From a checkpoint of a small transformer trained on Wikipedia.
Size: 13 layers, MLP 512 SwiGLU, vocabulary 4096, 8.29M parameters.
Architecture: RMSNorm before each block, rotary positions.
Each number is 500 + 40 x the weight over its row's rms, rounded and kept within 0 to 999. Layers, rows and columns count from 0. Numbers have three digits each. The size before them is the row's rms in percent of the matrix's.

# layer 8 attention output, 192x384, rms 0.0524, rows 17-89, columns 0-191
099:548511481453541494517490494483508536495490515511492502539470505511498523512511540509488454468510555483466478491454484494518473531526495492514503469454535452518469495528517509522440520474458544526446487589587494470546487500508557360498414527563465609479393608578361466547544535529540582536540472498590650519473510455492506552358493422479576415629460414639567369490552555517495568577529486494509460507519502506524504480518495542505475474520503460523526443493558549531526520490495536517536480487501517532499533494507505502460520520473501512530495509484498481494482487531500511490
106:531507487476503468525454536510503477522503528508522517532495487468460477488525501485490478525501492478516490490470511428481462504522466472575473540475527499476480465518457494504502472524494468478542533508411466391585555517556496441670574508463662425509615488435596489493496573413415547576479565555521434444401565561517577491454657571494482635400494585516420607533500485568424458552580507472524524485506513510528481497494557480449493542496494540511453498466458538492527486464538480478512493491492470524504481545489511542483493488477493525488528517489497527539480487507498454533
093:422433447479485526461499514501507508452502472455488480497501476469545536488519498479511517491506478510531518468559526494550465516516490494466533543473528509512515547447487507519500508462487515506523513552519557449552460587504529413521549533571458517564530510413562592403418458487453502445524541531583503549440541463587525522418504581527590475506568499530408542587407406460441482478397439508542472487475546486486515461475502483479485512511457499495499546459525482512521564498521467531518466502483495485488499482482518495486515473532466489545505537523502467478490496502466479505
111:512529498502522453473520468500543492523541483537498459475469512497505473444449519476490465457538474506514526499515503494483503545509478562478529497443520474534499520501473505493488539487502561459436403419500568411536569521537518560437522507479412469387472566464498445518481415471488495439487437397411513552412501562531559491526405528516467457504379466561473512421508495425488528514440492583490527493581497459446551494529534484475484484531534508509522533517484469478435472572483529397496472491546509411506517575533461457540477496479530618513481513452517559432475466477596524470
105:534536538473483527493516506486553514492492531514516516482437520497490507460499508491469511468531486472514499518523460507487554529504467491514522474518533450457495467469472478505420493518447547525535447446395632534495655463388405597475661431479540441473499526449570453511565555431501519506514528444425379644545520653489403418584465646436441517493472505505450561429483548562445503511514471473542480495506501528487471530473564474513521461499512506484538518523456536493491386507494464504534496470490511463505555481507474474492508483512466513497492531520462491514523484520500493478
086:509494479514464495475494560448492536533487479485505522463464505514487469486484494501498507473455504496469516476500481484500480494505515490461462466525494462534523469489525476474504513543509516433496494445431433535513505483509618405486517547484515547501564572476557404487594484477551512417421507487444403469527505505489517618401501498529475515564478536561475549400472618500510552552464483467546534504524515498541519494463475503512502546494564483510463433520506529501483489512558428469505444441507518532511453499549562485534498468498572544440521498522480497514537513509488483546
091:490492489470508499544492517459507536480508522495515514445522473535515512517501505448467511490502499523491476485506525536536496485508519490457464445507498521479505502480523503488498468483485507483597520381482437518552556445430454431544520490596498452565415528657404349480465500545536478411472632564363503463521537505427418473430540502509584503436588418530663392384448442517535548476437534489495486509499454506493526499481503494465524478466523443494554507541501473501434468505541521476484535479538547446514483525517501455526464505496531531527534514516503499501485516496580506505
088:492486529485533511521518468510546458470520544522506502486503499508493470508508501469476512515515519514471522516538521566519535509484497548506491496500515544513525522546483553481490497549471510560531623464545551450533519560482494527494539500435678566482400553551523423506484432551499365529555548589458543583472576500567480497519470498509447651564490390520577530409490443441573513398503480475534500522437426486529508531530498497523471519516495511504578518461497456494573500567534497501507474519500475501479493523473524484508482509506530518485481461509516527560450508525491510500
105:486494445440500515514500525539524517471481519532511524478479471514490498495474510511490492485510500496480483536515507491506499502511469472505540530513503501511496501509549488528542496524498489438479458363405464531447527511487441515555427566515498529585531467406557459526419514416552422465421445438334407460557450543508473434501523419603505502543564530465383562437510424539424566452447502468475526478515482489458500477484486519470546463519547468523478470492536592537457486471485523542508497494528500470510522505475485494510507510508503524519514502472508508480473469502494506537
109:515459475451457484501471506464516527532484505530495521466476512520505466476539536464495517521479492515555508499469489479514475525490506532472502549544464467477508530492478519483484505497528423446337438552462454386480529496445515558626495454563543476483417507508408441406549494423495533440465337447535456474390466512519434512550620510471540517476498411511500436462399555495447496529452498435548497512501450512502513543536516501481511496446539570493469484531500559501492457529528530499490542489493523494508484482499514499492539499502487462487485471573469462531483517499454506476
091:490545512512500485467427496492456493497509512543482520474496525505551501523452509520514471479509516507445520555462499458483550516489498492487551470540474490514519507544507468501484489507478487564521537535429511567514478463445532602473508545639464540501542489453468543604528526509439414422562540547540432510570498483434455507573462512556626443522512525471438458542614537504525472399447423456421492458542472447488420504488516499602502541499460503489470555500484525497461484484516502502507556510497522513506499559501462511523510449488470519501502451502513525412514493491494510490
112:497492489460518530552492517516527496554468474475513531503485496544497451458532522545496497493506530485516499518525471487463510539462485470487506517503524470488483502492549459465458492470471515523624530524446542569472508534566449579465460331526529575418518594511462516482411543347441489502500648544514428539563449514518598444561488458351521499571437546579501450536487432534345435465510498480493480503480516530484488522479424532503474486452522495391444536528492494515459523492469526476485467509513494502518492492530517466440496504489483483476499493517490491493520473505494470504
099:470503408482502550554525530515520553510525462461475483472482508554461472475541451482495520490512495517469475512495507513510516446485517552459458476498534504538455497460517518475517508529522496446521483538478372540597539496580434465389489559575467477528502525493465403352498481518521477538444527488521488375547577529487571429473385495580584498483520469548499477411309518472506511487543511507507457522521495484491498480479518498535471539463508477506480493513542509529496474537540521489434453503509524505487476526546506499507511512516535492542462506482494513533498493474518493518
100:472482512501491514475491497477491492467466548524491537517522512456508517519489520481523510482488487509487504490503468506481529478490492473521487482537504514508519468523491523510478493485487526495493521481482348434423473588518492539475566522679598437401459447484543449521441545391414548509489508525490479363436397508598478476531477557560674582441394452461480554478539431566402404536524461503485483472495514456599524501544461511505513492502521505618508515510500492522501502516529484481495468508515461482510480527491500519482536514507492510540502555501472496485515493488492493531
092:516454452494486491528511495489462509501479493482442538494546496471490508475505459509507521515509515512519501524485524520548476471497537511519499530495478566492422544479466546471494502501517494446576450536474599468400544476496451591600401530430576459541551534467426464528531503457464611508474588455529474625465408538512489464598577362489424527469555546511457429503535514490458468661496540505535533550521470499478560541479505509532504445449502465496525461477510501486466495500474424536497492466488506478551473508526512508482516427499512537515487488456485486444438517530513473540
105:460528526495528522490490508458538496479494539510526469522500479494493518465500492485518461490489515493441494439497481451496446530488475479501517530495479478496503476505467494500482528500511497458505598475439578393496543584547456611555451475438511576525417380495547531504289563542465534444460494587470457548414511528597556453634570441489448499549521391406511548527518312514545450552445500513498470504479507543471489460561507461544546420536524483533545500537517467533444472513503499467498550509500473432478509509489519454517505525473510529493421469503470521490492484509508532493
102:541511469506467434456516590497517502490529510502501481482488464490500530462525473502491489524506503493441492512490485457493511506501447524559515476466487494511480508566502480503467491526520482416449580503566434566459548514459425545486517529405507459460480537500561477483626453530465482553428483560495593452547475547532443429520483519547414523485471498529474563492449639498545470510546477517480479435484530477467419487526486492456502514532439509492499512473476470553491528464494537550493537504477515516463487437457524532496529518468461476497490475522471476528533513494462505487
100:520577518513510512473471470490485495527494479525533500492491471506544512526502464481465482501496504475512537528515500450448432501460486500536535531502453477491488525441550522503484495518459503500447473503499550498494515380510521492461530482551658433582438488470495372584516500588449536639501424478487504542492475509416510547494435503492581643432568444487458514379600507505590446519624461519513536490490476542501494482519555496497473465500486501511493571436536498461498499514475559525475556514478524539460548447486495488470520515534483490478509490529490478466514452495435453507
104:519536535509512494482492493522473476509486524487503474486492528510500488445495491500514487486520512509497535473516529487492521508501517479493521492498477478523509500499507513521507503509492558497640498464569594518385427520490565424468453517529409537421463454447450428509468522569659544501485609482440586583492408414542469571430417417494497429544360463457442437388474484543564663539463534517464428490477539463520470470488479492483520532524438508528524480479471530523496530526500508479491425511521502499492489546512524509505504507502524533515457519481537515492484489488516509495
102:516480534526533478525493478506474472503470493514485507514520538427508522538517498520516476547549535496501534521542522466483521477485514505495539502493465514486502511494528574492513503487514505546529483514484424472445616486419445591481509503457437505512502443435447588482419488537348533403547523457531504401437414612487417436596515509516454439476510502450430462573492391477530334511410512533504542524476532540489488449500505528471463447527496528499513508510451501466543540448440485524470535530503497502449479480466501509517520541478494476512470522510478479489514502497465511482
098:498429515467523482477486529507530493520493512468530510507482496536495521501524528522501520499507530476482483551495464486463497499514485451494516498484546498477503463492517502490527486507494527481526416509506569498435646480614522535412529436549401635518585478562438499423504589521505536518479524448495516587528450608466613516578414543441544425611508561491549463536390495569503502532480484489559484538481527459485461562472536494475533494430482459536481505483513513464526490496520499512481473538492462516527492517524520541502519488506524515475509486452531514466506446502513516521
086:491494521488565502501518492524479486469551530531523491452515567523501488481486444491502492467528502492521507519504475574514528449529537443512475499500489512495526506490544501488484484508439511519528457513476600475564518538545644508461496581500405522539352593465547665509527517511459547523501504432522521608505551499501542629486454521602529418512529356572462556672481525485498473524487472524423503490521521559460525492475483496509512519531499520433477455486507500510511563543456434542510469476459565535515490465535485522455577497550454465507485459500521459471492520523468521496
099:552492504503464454527517481537492499457489531495502520519503527518480525469491484500508522475557481511462519510514525479428537537506422489534520498488511493519535461529473535461468482538488499547470525510500457533529555412465461512502615582465514627458520561554620525498416551490403386485537475539508518455550536570425481500511524610583469550624429508552564623498507471537502384406471491468557518487471497470511505502492498466491542546505492477518477485498563478452540502507469518482485470517480479527461479498480504495551462539436542504485495495453507480518511497506513528461
115:539489485480467525543435506522436451494465532501521533445498493527460487519573484568537542493538483562518508502464521496550542460461543487492497527547494510557496485517525534488518483515515480488591550519461449441502535472444510459445560473530435481491529551475477577472474483396515472432501566567538462470430510517487413515466489613500570390489491533607458536579539494457416506472445388501489489491538492550456500475520450565522554519539504517497506425476541536524512512521494523469549522529587445455533507544521487504509447580451540524547488555444541556542439527461573500539
120:468512486512515522526495483477478507523517478454501529499514504509508476499507501505509465530475512502518495515528504502492486472464483507524478485525481502476540520480533510494498493490532449493588585439467522547528455592371458471535511483544488598596507369443566402525577526425478577501491590579447483537563561448560378444506523484459514481569564474396428548426511588533411477574492463396553495586477544519493514473523517489486489487496474509479528521510458523503513481443524464469508517531552469466494524541504479476521451507459517505497507492486503514534463475458543522499
087:497482457498469487485503525520490473511506475485512496457446482489507521501520493470524482481531482490473552497490466507513485486457471483503480464496518478480499502506513543509468503542481504548488529545498560527367469496422543584523474485644432441536549555513564576512497518486548518553581484539524531575579360476455403555566504505497653433417469525590506590570493496558487577505552529468543502497484500524515544495514447555456524521541505456478465505489534516524472509493485512485545489539542462444455514451483519533514514519507473490495464534544559502536472527465500522471
101:506497506491514464469534505515487504438510513549465498484513502496503535487498469496507550500481533511474475494479530510543542493477476520502513465507526527522502505563483509520471512543522510544651488509557464451579422440505531541404528449563534522463431473628637498386500437453520538484542636496532557462452569440437514516573386532435565540528475441464644657496427509441457506518484483563488539505507492476472481483564528542485517541519469479538514468494489482523539462480511496500482543517533489477467501485470530498523503504523494531543469519519516518519504536476488480486
079:458571497504538495520493483503432515508453470499436536502513486460512526565554498569494493543487490493522553549504504511493434501481496499451502502419490513529488537520505473535515520468497512635425423471410474494414529508422521449429419456452505552521530447509533544492490477526527526599618405423526405488489393516541412498453443397444404486568502550400527506526497526486517509499596548451461441541461447481542512493478431549580465494467462446488471478516508503489578490460527490548473472455469567526498532508474543525485502481521471465561516534466484476492518521527460438522
094:509516466500514505529516525476451477511426489517496500493511486462540449451516499514486460507482474458537483519479488508520482479476489514492448496553502525476490565459523508431521514467529470575444400403453544520531514461535508467629591464490432585512475497527587441369450531423518519431580408388430463533512547501483549501465613588465476443603556466450526578436394434530400503485436487482505540533491530508551482535502486510491530498515534481521471536446481539567512503492508498472499488502524484510543495508429523517506484504506527485549459497503505492488482530491517502517
098:514536483517500497519470482493502495503482485485474545523515490500499512532468497504506523513501452505483497493468470523482502476499464496509533466563514512479475479513472508502472524533472517550551545510496524467499460455545555449551574472489300425443501419530532531563570479603445651506538543539462500564510525487462544579390536580474491309441445497413549520517551617465626417632504516507498508580501455508503503475524520534534481472553525500494468501446530548486506461509514475515450490498471526502457469449484509498526504454525505499451563502499491466484518504504453536521
096:514498537463522456508507470528498507474480533502508486538457463505418501493509519493498577444497515496515483504502501488505502502507512484509519481512554489491491482503511492528470502530518483504537440501449505475569480610496509603511483432481515395469633555590430592474481481602543512442510498440503442458487557466624503482618538459423469516403524597528606466584520462481589563491423463561532452513441545461487481494487502556485513542471520466528441443526510514475425512477519510517507462497515482496502518482453502505504502507523503483488520474524507479500498505468487493473
102:502514501476528489458489516489504489497478489529495508491459473517491492493496477473485485503483470508487500488456455519499503507523503479502488505544529482455515478460526485527494491457501466481559543403504607485475483433458553436465528556300588531506601436600488439597498574463502387502476581521421510590470482493422446540442447542533314590545525578422587487446587495567445500419479499525452481459523467477507466500547505493474483476473501454497519477504475519521483492470506524459508463508524504499486510504457508506521518480503500536487490478533488478477509500497515465500
157:531475491439494479566460560521458495531419563496557519529538451528422475497515508549498557450517536524508462490443515467574508477452528445528531536502487521495503441491520471498473512530475499562499498588448423436481487501547483527578508488478495535557490452516521433558546474511486438543556518519621425390408464502505557479506619529499505449542622490462525536491601545451474497446539527515510486484534548511495465468540447509476546518478485504527516445474522540502521549490477544556485487523520535540537493533524525552481504495504429502500539538488534483473522496458510506518
127:520473473539480495519521516492537527509535461492496486491485505524550527442537507490497481534456497500522544481497498488488518512516503530437471479523498514515526518506494488480520488513517478440616386505530523508569504519490426436569492520483531438497624474419526556723447586490500443521422604382497532527495557529500480409434576477504507515416509622449443485566707461585462495427492511515529482501440534487551513517504543506517521440529529497472517523505486493509466464500487479567483489485464487537445492425478527526495520514502484433458492459575500428536539488557443477460
091:495518487476412447509506519483530529512513501527555487500496516525465446549463490462460501469476486484461449519518468554469555540521516512485545477570502486496433455482504520513475530494489530587599416537555514489454569487490429458454505559429467536544441477499465504516460624566454530489586558420515549509516440573502498408481443450568418493537557450442497469475526472629554448524492518496507459503540546539461538527479543501519468492524503495476513484421528486531520454495498440497482501475498502546567431600570495484504509469510511532524482494491508476522537487455571498519
093:504526532516517468490530496439487562444516486459432501486497509512491506528548499546541517508459495521496501480477487502509478476508492484458492522494489499472532461456530463477469534461576463469463548449397483464469496497421532522433475427632492487516569471464491529539545525545630465518488485518493387515475488501493385532515426468402646492462491554468483487496540501560562609465519486462510474531493467499502482462474503558452586550559531527486530478481465534527446515545497466493505493543538502504560458489543497488474503475524461529497490426491514501464497532515531479494
108:492491451536513517487470473448510501517457496462502463467517472510561523495454458515469478499517532471454507515522497475486498452458520489530488490460465542505505528531520505490540487505487494492489500472411415493554540579577583505593544542499613661602638541525494520522586509458531505500519514487479412410520578558562580614514561571527496583667587607541516523523529563514449542519501528506470513547521492543442508401492509539526508475476468496469511490517479520521456478511471445538476526486492528473478492473534463495473531507511509469473565493532468466516469519489491444522
093:510465444440506475493470542476478503496507547498514459509515466493480508531493517480468486489496502484458448521468506481490500469454509473511491478445552522480511473538469531518501519514434492551363426442424484496473397544467538484572354473602487419556497586548433526502570511454482516538552326402403408495501483413559486503474560354448577482443542469549556459515501509533432460518541561433499501525501497447482490468473503506506485536497536514522459469501471489532443512489544467519465525536468471505489483465459489486509489546491530473507495505540467516505483500489491514522
113:523466471500507528497527508466496500525525491500538485510511551497554535481490510548518473499509535461507499510537490503492535489498494536536478510521523500512498492529532499478481478499519531510617409475459464370534471497402491611439460609542514447442561590388503402576432454514562586425522614417479455462386535472508410483592461466614530500443421550600392516421573443446520536595427508481509487518522505479495464497498480473511528497477432456488506508486504492505543519483565481517489498512515467502524495452499523511503486537454551464496504528493504511491503456505482536475
092:501442460560467500509487479480512508498513459512467513492490502487525523507500512507529503459517487549526523521538495482564472525466490515488546522514532520535478507476513510530504510507504510493411513476509448440652489479514508506491556527437459530507579413496442545429455557573512472407481438513482539455429638486476533467520498522522399460529495573398473438521396483603579493486448527501485546511442500517499525457474562429490463508442514434546546482512523539459509529531522460523453492467473514493448483419534518453489483524504534469485503520530486473538515471542450500477
094:497498477481498513542532496520507496468473530500477529468484459526493494492501511469514546488486471480491498478502533544533469548506493450531539513468523486517504476518474477542481503545447478421486524434465427552470527469512631595556575552463538491548454402380447605506536444428501424428408528539466486403546441552482516613568587584521458532497577456409402421625530544439430487436464511525482488512529512491473535474468433489489494461472515504483499500548508503524414521546470504509516524447465524499435481462518547510509559487468476491531502505509511509534517515554461526477
109:509452491536487483477454465514496475544496489491493499529544486478562521514463479498517454506515520527484516559496503478465470502511516524492524515483509553510517532470483533510469480508493491475569432654494430558546543371429627543520480404483528417511504465443486397614426524493559510502480550400638477417559541531375435615570534478422502556403492477457435499390595430514484549503530483492506501495516518484504523561544506507514489509476534486517542537519533517519527433502585512482481490487467505539508511506500503543496518476515482508526521474472531498478510504495484465517
100:514470497513535525557510527533505534473486511504513504511480484510504473486524516503522543459509513510493495552494532469537533540518489492559532505519507499497511499477470509487478492526487529485493583515563531418530467384610456399543539542438562541467495427461473371437558590548502564646466470561552574539401508479411591441424555522552390549547478477427474480373424521574550508544642481520470483469460492488509500439468520459498503499534471495493536487436473455444515528518490511513478513482450540490484512472482523478461480522498534480495493503522489479514509499545437512536
114:485484511498467507485489493501488498533511495504520509554505487497492537504526499517514511494496556499540497443569509458469469519502544477519500535486538495495517490515460481542485498514500500551583485629417463412374611456450484597520458493469436543387477559527644527602434503571527466440527549483615412458434388590452427494586531452505461438554380471546561645519597427492569533447428523439514483491541526558504495527463520478536509534496500497521516486526478556478455530492561497495509522513492482502546510488504521515497494494514487507469535509521533507514527474515494504514
100:527461499568518516486479483504436502517501452499462534493494472502508499511500471472534471540484504514498517523505494497509525484498476529507499445485482472493494503538508544475496504504519511500544551540522536495482510353488351450529519547523439458370378526529567544560488549447482474618473524524524526536506503504341493393463566499547527445463401382514529519539515497576429481476615455410472494525488495463483554482521492584526473531459523469474510474470503453475497473493492530513482519505465498517502511462491485515490490523434528481501488522478486493496513510489490510497
080:501527505515519514465500490505460489522488455458487527477552478483506530504461500524524462517450464501472513501419507511548440501481468479524452490487483459463500520531467523423475486470495542466636513553546493464514500538481552614561499548455490558549458562412512466479438525532518488483469686523534537468416480530531509525608543475541417508546556430540418496542482410506493547488480518496490487498439482506489449540494504520486552424492503485535474532502490507517436549481439469523568535457496461516471507482485510552530493533523511487455479455539477458444511520509478495531
083:458523510488541489507556497461518513441501516479456493533478534508485509460507538505507526508550516515510478501464459542539531512516430503550497548516541483408510495584532489493509474482479479433498495521490493533449429528588504562500455545517463491580580542551484498392482442451433521599440485478478501512545444478542607533540479451506503480498554528543581527502356450455454448545589509498498456494439525539459479551544497460540503492444523458504531508467572474411545533495446510455549575520520462464527521516519502529491517504533477564490493533435513498501483520515538483566
089:491476481462497511510532526513531492528511504502523524518452523505561444501555526499538475560490527453537508512514469520472467547504496532545471546526517466459441546515505504499465462478520516422530518506541423570555533550548430591441503611411511448481492509549524496566573502466518596503383560561506549445578559543551564446629439489632416517413519503489544520493537522520467517608476567435538457548513502482503495519489497500542564469544550525513550487522518528459535498484496468475491503481536486501479504488475519443481497498539501474479494453522488498589469483516486478464
101:545510499495477496517489543497490451488480537519495497501454454517496515520466505493531502478537537504494484511520504486473544526460523512494526490484486472487556487519513512544465486474517572448521488473559608510535327507551513461537479563457487496544497493416471566431483575485585409342430490480482559621491532332498550507468540493555464491497541505504408469543424496597466613428364530509521496501544444529503488558500483482482473482440475451560491493456505491479446455494460506497482518513500514470552475486480469478543535513503507527474535504461545508466479503488505528503
093:517504467483506464486527480460504534537519480447466545481522485457528495474482527546503467508522533510497490523465488475469541535453489497494480481506488464536458498502479523519479504505519514492554412533391565491519490566472462421419563430596420419523469468582449532488399484536482471534483568399526413587518537535553477475394444542462588433413501483469573440535477438470523452425549474536511524517469479477452509511528502501510488506474494464568516496474497542532513522502489445493499497485522447466502531519521470509530478522490521579501512495474491492491484478519562523502
104:497490473473530508495505464499516526499509523493496492514512495513537524496468523515510474501511497501504503528516487512479469493518513484505505526454474477496509521507511465502488490466501481544535545518491457588536432594395308472476488539516533501484575470492518472332430508555617518549542565546525506466577502411589397289446475510527539533509460558447502513467347456519556612497552517512504456505527485534505511486482534499463490533512491491500486538510475449518490544458517472521543501486471525518506487495510474463459527483498460489447520483498489503464508501490473509496
116:487543516511501501493528499475497481480510479537462479494506518470504520530495508497530521494462496517498498442523544527526460510497495481459503514473521519478523468543497504520493514489517486467372535603546513537554404563466467442526470498485479558463417463565422529615410572504556508388477334527577521536555543389575441476432500450507468491571440398471573433508607412565551551524380474474469487485490513461516534497503506511519488478456515447472509505498518489436455471484462520478511494486519496485463504529536451494494487497484485505500487499465538539487496496494526519487
081:489525497477544517537480520543546489455519501535489503496507494505490500482543487485540531488496401502490502547516496492473530501482458443495490527495432526553529487475476514495459491518463506539610500485466469492452513553550550625523556517512533509433564503520469496471531484575522497455559597464450475481549485528558538546635512563536500577486377543519500460525439521506572540508503515459494476514517506514471469517470519476590536541527502489485533497482540498504515408484468498488503465497504516488469489502496527520421466487473521509461507516438519489537486489511491471520
097:458551508509489509511492487528503503530474499494510471524516484506549444524565452492488507475525517556463516454512533473515512525512488517483551480477525511481497501457527533511514510509480486460493471396484492530386453393499533516469485585559461523613444433585643484592418514559514436485466494467411483483547366451423486511495499469578554430485598404436586629463631397506549507417478484483498483505495463513466478489513446464527464491494505539490528478522543517473475501502541478479477521542501501464470459472521464509481456459518527506474491476506514497491500523516498555504
097:489477469486515550515529514546511518469512486493477512542475486549484511481521531505500535492516516527455501537508485537509536501543513484487493470487555493520490492500505494477504483540487497558463589445513487470449502547528453513514577593438469671510449537484401534531428543550498548611588466598451508502477477472532564472516536550569465498698529436553485427534520450531517487567605487543519463474460534496508487487442457475465505536520487474493437465442548480467513542540511533505492470509477495524512523468484476549484535518519525481507534473494481473487551508516467500513
091:488491570552505505483484512490425451469516492505556486535501519494469462540472503543536484454515549486537535503527455516471533430455519548502517544505465521489492519530519501466534507482518507596533423464485524590514408536450502449499512444560577440512528397457548496453443552509386475463576491436453460552582513398551432464464501497459537605462500528391471537476426458557546410447441496589460448511506492510488474492473492503506488521494477499479513522535464534520534559509517495448499492500471508525518484526547531512474521500513467554514534466489503485520488528468514447542
100:539511520475524466485473499512509488495495520505491485523487488508501519494493547482451516461512506497527515551492476479500510487511533498531498472523564485505475515513480525444500511491484526616474546522497487478566561509413385464490416484364520542589409522464436604441455488472484499528617482535539506498475563526517415398475490407457358544537609384542445462585441464487494479521489472482535474480461523498535476509489540583460461512461526523551543475484459506541523494481484532476505468501503491519478479520502519477497494490478482515488508521505505472508476500509491483500
109:504450496435523489529513497532523526478483506455549480532480460573479507469538478482477504521512543471517438521534491469465526502461451442505531514521511480493483470541557483484460509488494501495426598445556484523551524434396455390435432393406455545527515547452483513492438614523468486462490392630430572499534533495428403426404471419381419467545523496529463475498499454626532483466473510471521463519464543530526450525490500453473502509470453457479474527448463512520457536475483504503533545528520500506465520503462517482471526514508500510528523478479512498508493511513461480532
092:485522531498485513488458520506502460468512483507508498551471472533534465504523471488514499504496455508539491514566487449545461539492480511535518525478524492536476514453499496546493516487491518494449465494510446656455649512458467481491633457368477410518483437586424511529433504568423561497467475438507480453641495639507503496516475626474367494424512479385596412516525427496582432550516548507528534493479503488451516532479544500517529458491526460535501495519538528490489453556529490511481535511517521480496514485470501426488488488514530501498480518517500495488451476524476524533
092:479529546527498521474498453471481511498559473467440529511495524509531519452478447526496484489483500489538493488521515557544491498485500515515513527508482490492537546536462502436545470479520492566508491453453429512425612498474410438423493485547496458462440481526520518613494443594583376415584501459471455443523459551506456390446401486499512545469449430456523524493605501463614573361440511434516514466427482517521487528494489479495478533474481527516541451455490463560574482460482510547487538525506491519481522470492515498517525497550505480475474497507445446539481484483447440493
108:529478564523481482504505506550491511542498500496488492498457473542511523543526498488492487522472490466540545519507520523518487507495474489508503548496485472491499489518495490489510518487504486515432478533472500614532451452546481598564471565559326508381530379570539529497449586499551603566506435515512494518635497472458550499564600493581564318539391552392573552540488437584499556602580572413504481507446515525491482508492512524471522471491573479497526491570470516506507471493480517499503468460490510518467545503465526511507498481485487498490483499510487511479493495494487480441
096:491487479524459483483450512491515457492542506553534478458478551500517510481493509443527489489494496513496511485493509516490521489512494495522512461533501480532507497485491502479525479490503516459412554475530468517499495346485452563431518422602487562517570419432572526583530565533432524471482421603462566460535498505304484447560409519438580504534509588433407535537570532564522449521475470497507541488498489490501519560504473497507505507514539464504576507519520494452516523518480555460556501486542443485527505545527477484522432548468525559507472555459501543473492488496563538536
107:514489478524499537525490477498487544528514479466463536550523474494523503492517527497490492513492476507518507519508504503511497503499485547508509520526507506490522521498494509461491502504523472467541458350560546411447474463487485446599571512439462521405545573491458543438392489617555477571469567459341549558377461484425503470435584583509450456504406561556467467547450420503594562494539461467488502495460555455521542480475466483473457507565482449514521530523512490451481543501456461521471508534513479482533476498534518518497460540482500491533482538504469496516516526511507529501
090:496459467493486511487490481504496454505520458498532499528475488514492488501479496488506471560456534506512517529540495507468484508530491467477501530524514483495544498481506450499531516482529454438486514477550370460478479540577584467516469465546522460464479409519478412488628531499454476509465515533494541380462457479541583575418500462466558527480473492426516477413480606554506460464539541477518548482524519514452525479476513498449523511573530546503487531508472484496539494432480555526458452479518493487539485541512515513484505525488500507495555488474498501506471477485498471501
093:485482536471472490508523493526503534505525524498501501506471547548441476431548484486496582491503504512546476486458514489503543499537503474470439526509510503506517461465476508480500458522495473531488501450500480489526503390561451527488383633425423467431486449482478515527453535539622553437487481542437533463504488490387577464517514437621458398470478479483525484568562463474499609599433520500438470476525493508579510561417497464555561500521545492522540498519455493557525436477506457452469498520530487526501441534497517530431448468523554509468508504491506483519543486548519469514
099:493510503475478475483486491501483498484483511529534521504476467510473471528489544494476506528516504501537510457529494529486487471556474524496523497463493499481525529545572545545512489479527420533532436476480338455512510568500438511517497554516563419411502512488466580482445603498530387615509531425487485328434523510590499456512524495544509555420415528489495446582483445608509494390628546467500554490537479512568428558515479507490522452474494516492443480473482506507472529482509479415557482520564437470534516565558479497598455529508535561522465496445552525489442460499567556500
078:523496497477475492518509467484538547479510471478468474478470471487449536518563485460467572489503531470514526455508524546495533569509477527445525473487435472556489475561486565471453448545515479533397443444564501520443553447559568489459493601554634499580543414463527584479415518519483477514531380441464586485523438556426569571509484504556551624495617508434475491589501400515515486447503522489444486544483502479521441492501554543600434510545540474522466571471545546488506529494547512452527487527542482496455531517532519555528543510426525520513480519510524519512511479496546526455
105:490489506502469507494498535523529496512486493497515492463473508504471500494501497491478511503509489482501510457498507500487487505518518494535529512453496472509466499467477478503492511503492536613406540481631495526558643449618530542614460476543466539467501418516455484430355465585609399480627410559483610454494532638438629553536639483492553399521486500426503477503443414462551576383466518473506512497538506534516500485456564506533474529517541493473525519555507479522566416483544492512482506508484557518516485492546512458477532469489495496492481498537540506480528512510502497508
097:508505500498496504521503503483484504516439501511462478509500506471512509474529491482523473480555520488514483515512509500474490510513496457492472498499448525481463485542515506554463488472484510570548465533698425498494478552549524566519597464474535394532541473533542557511580572446468506479578585509551693387476465464546545513548539642464501510405582587518526560578504551554404445485475500516500548528492480482460532513494499462512523444506509516497558496493485484458468463534513540541490486531481506496477517464450475549487543532510504475523455499507501479489550450520477507461
099:508546506525497479477543520511493479535463501560474494564531509469494506543480474486468486429444520489477513514497518569527476503493524534472482463496546510495481486459515518509547506496461489431479488497532514454524486485464521500546477427441459473427524407481560375346467538444555431470458513460493547502436528497481444521495538455446449490473397501392478567368331467520463553417466469531591437475492488548519486492462513515502466513535461504507506504515482463547541498488512486528493520527446521495510531498494499503472465535543467501474493476500455485478507556472481452563
097:527483494506548522498504518491505485504462465508494484530533462500534515466468501531459451515464548470499485545516528458481469489494473487501514516499461509509534510475506513547536530492494501440406422468426504494504419458553596392494571455475542426420495448465584528440454517398446621549484415384453407495468496400444558629387503581451490514467409489471469597528437441530388433589541545509503480517472492497478484507514455473460541524489512479466414520503452470497459504510481503473504470512547499471534517545519494530504466491537513519529488501486498534479475509464558548542
101:512498485469522451500503500484491512499490502495491482478511483502493545522536492504448525490470507471501497492471497472448492490522455517518478465469438482497514503489523520500518524504487483457546534467587593574567559514613438467499382522533596457396447524376499525585466386444561372491436552564446592623574591550484629467477501377540551609463391450525398491534555456405428564361499476497515443534530513477487485475512471484498481468467517516553475505483503515523486510538499538523494526481510521446505484490479521507499495484511514509492525521520513496497488519485488499497
090:464525472513495486499502511526512457514494464488501537476508472507503468489541508506481510479509444495501527549475515502474497503477523507513470506519487473472493530455486562531508499525517482510482554475392543378632548540439374458452514479533440500586507456574572534446472487423468503496531464523500371520390620532563456393452445540462519394507582521490582594578521476487471465500492487572530495513521504503504492555512485518506497491500477474565494519552522471477545507502486467482508502462492509473513517496504505571492530474510467522493479501503512525512510494521498509519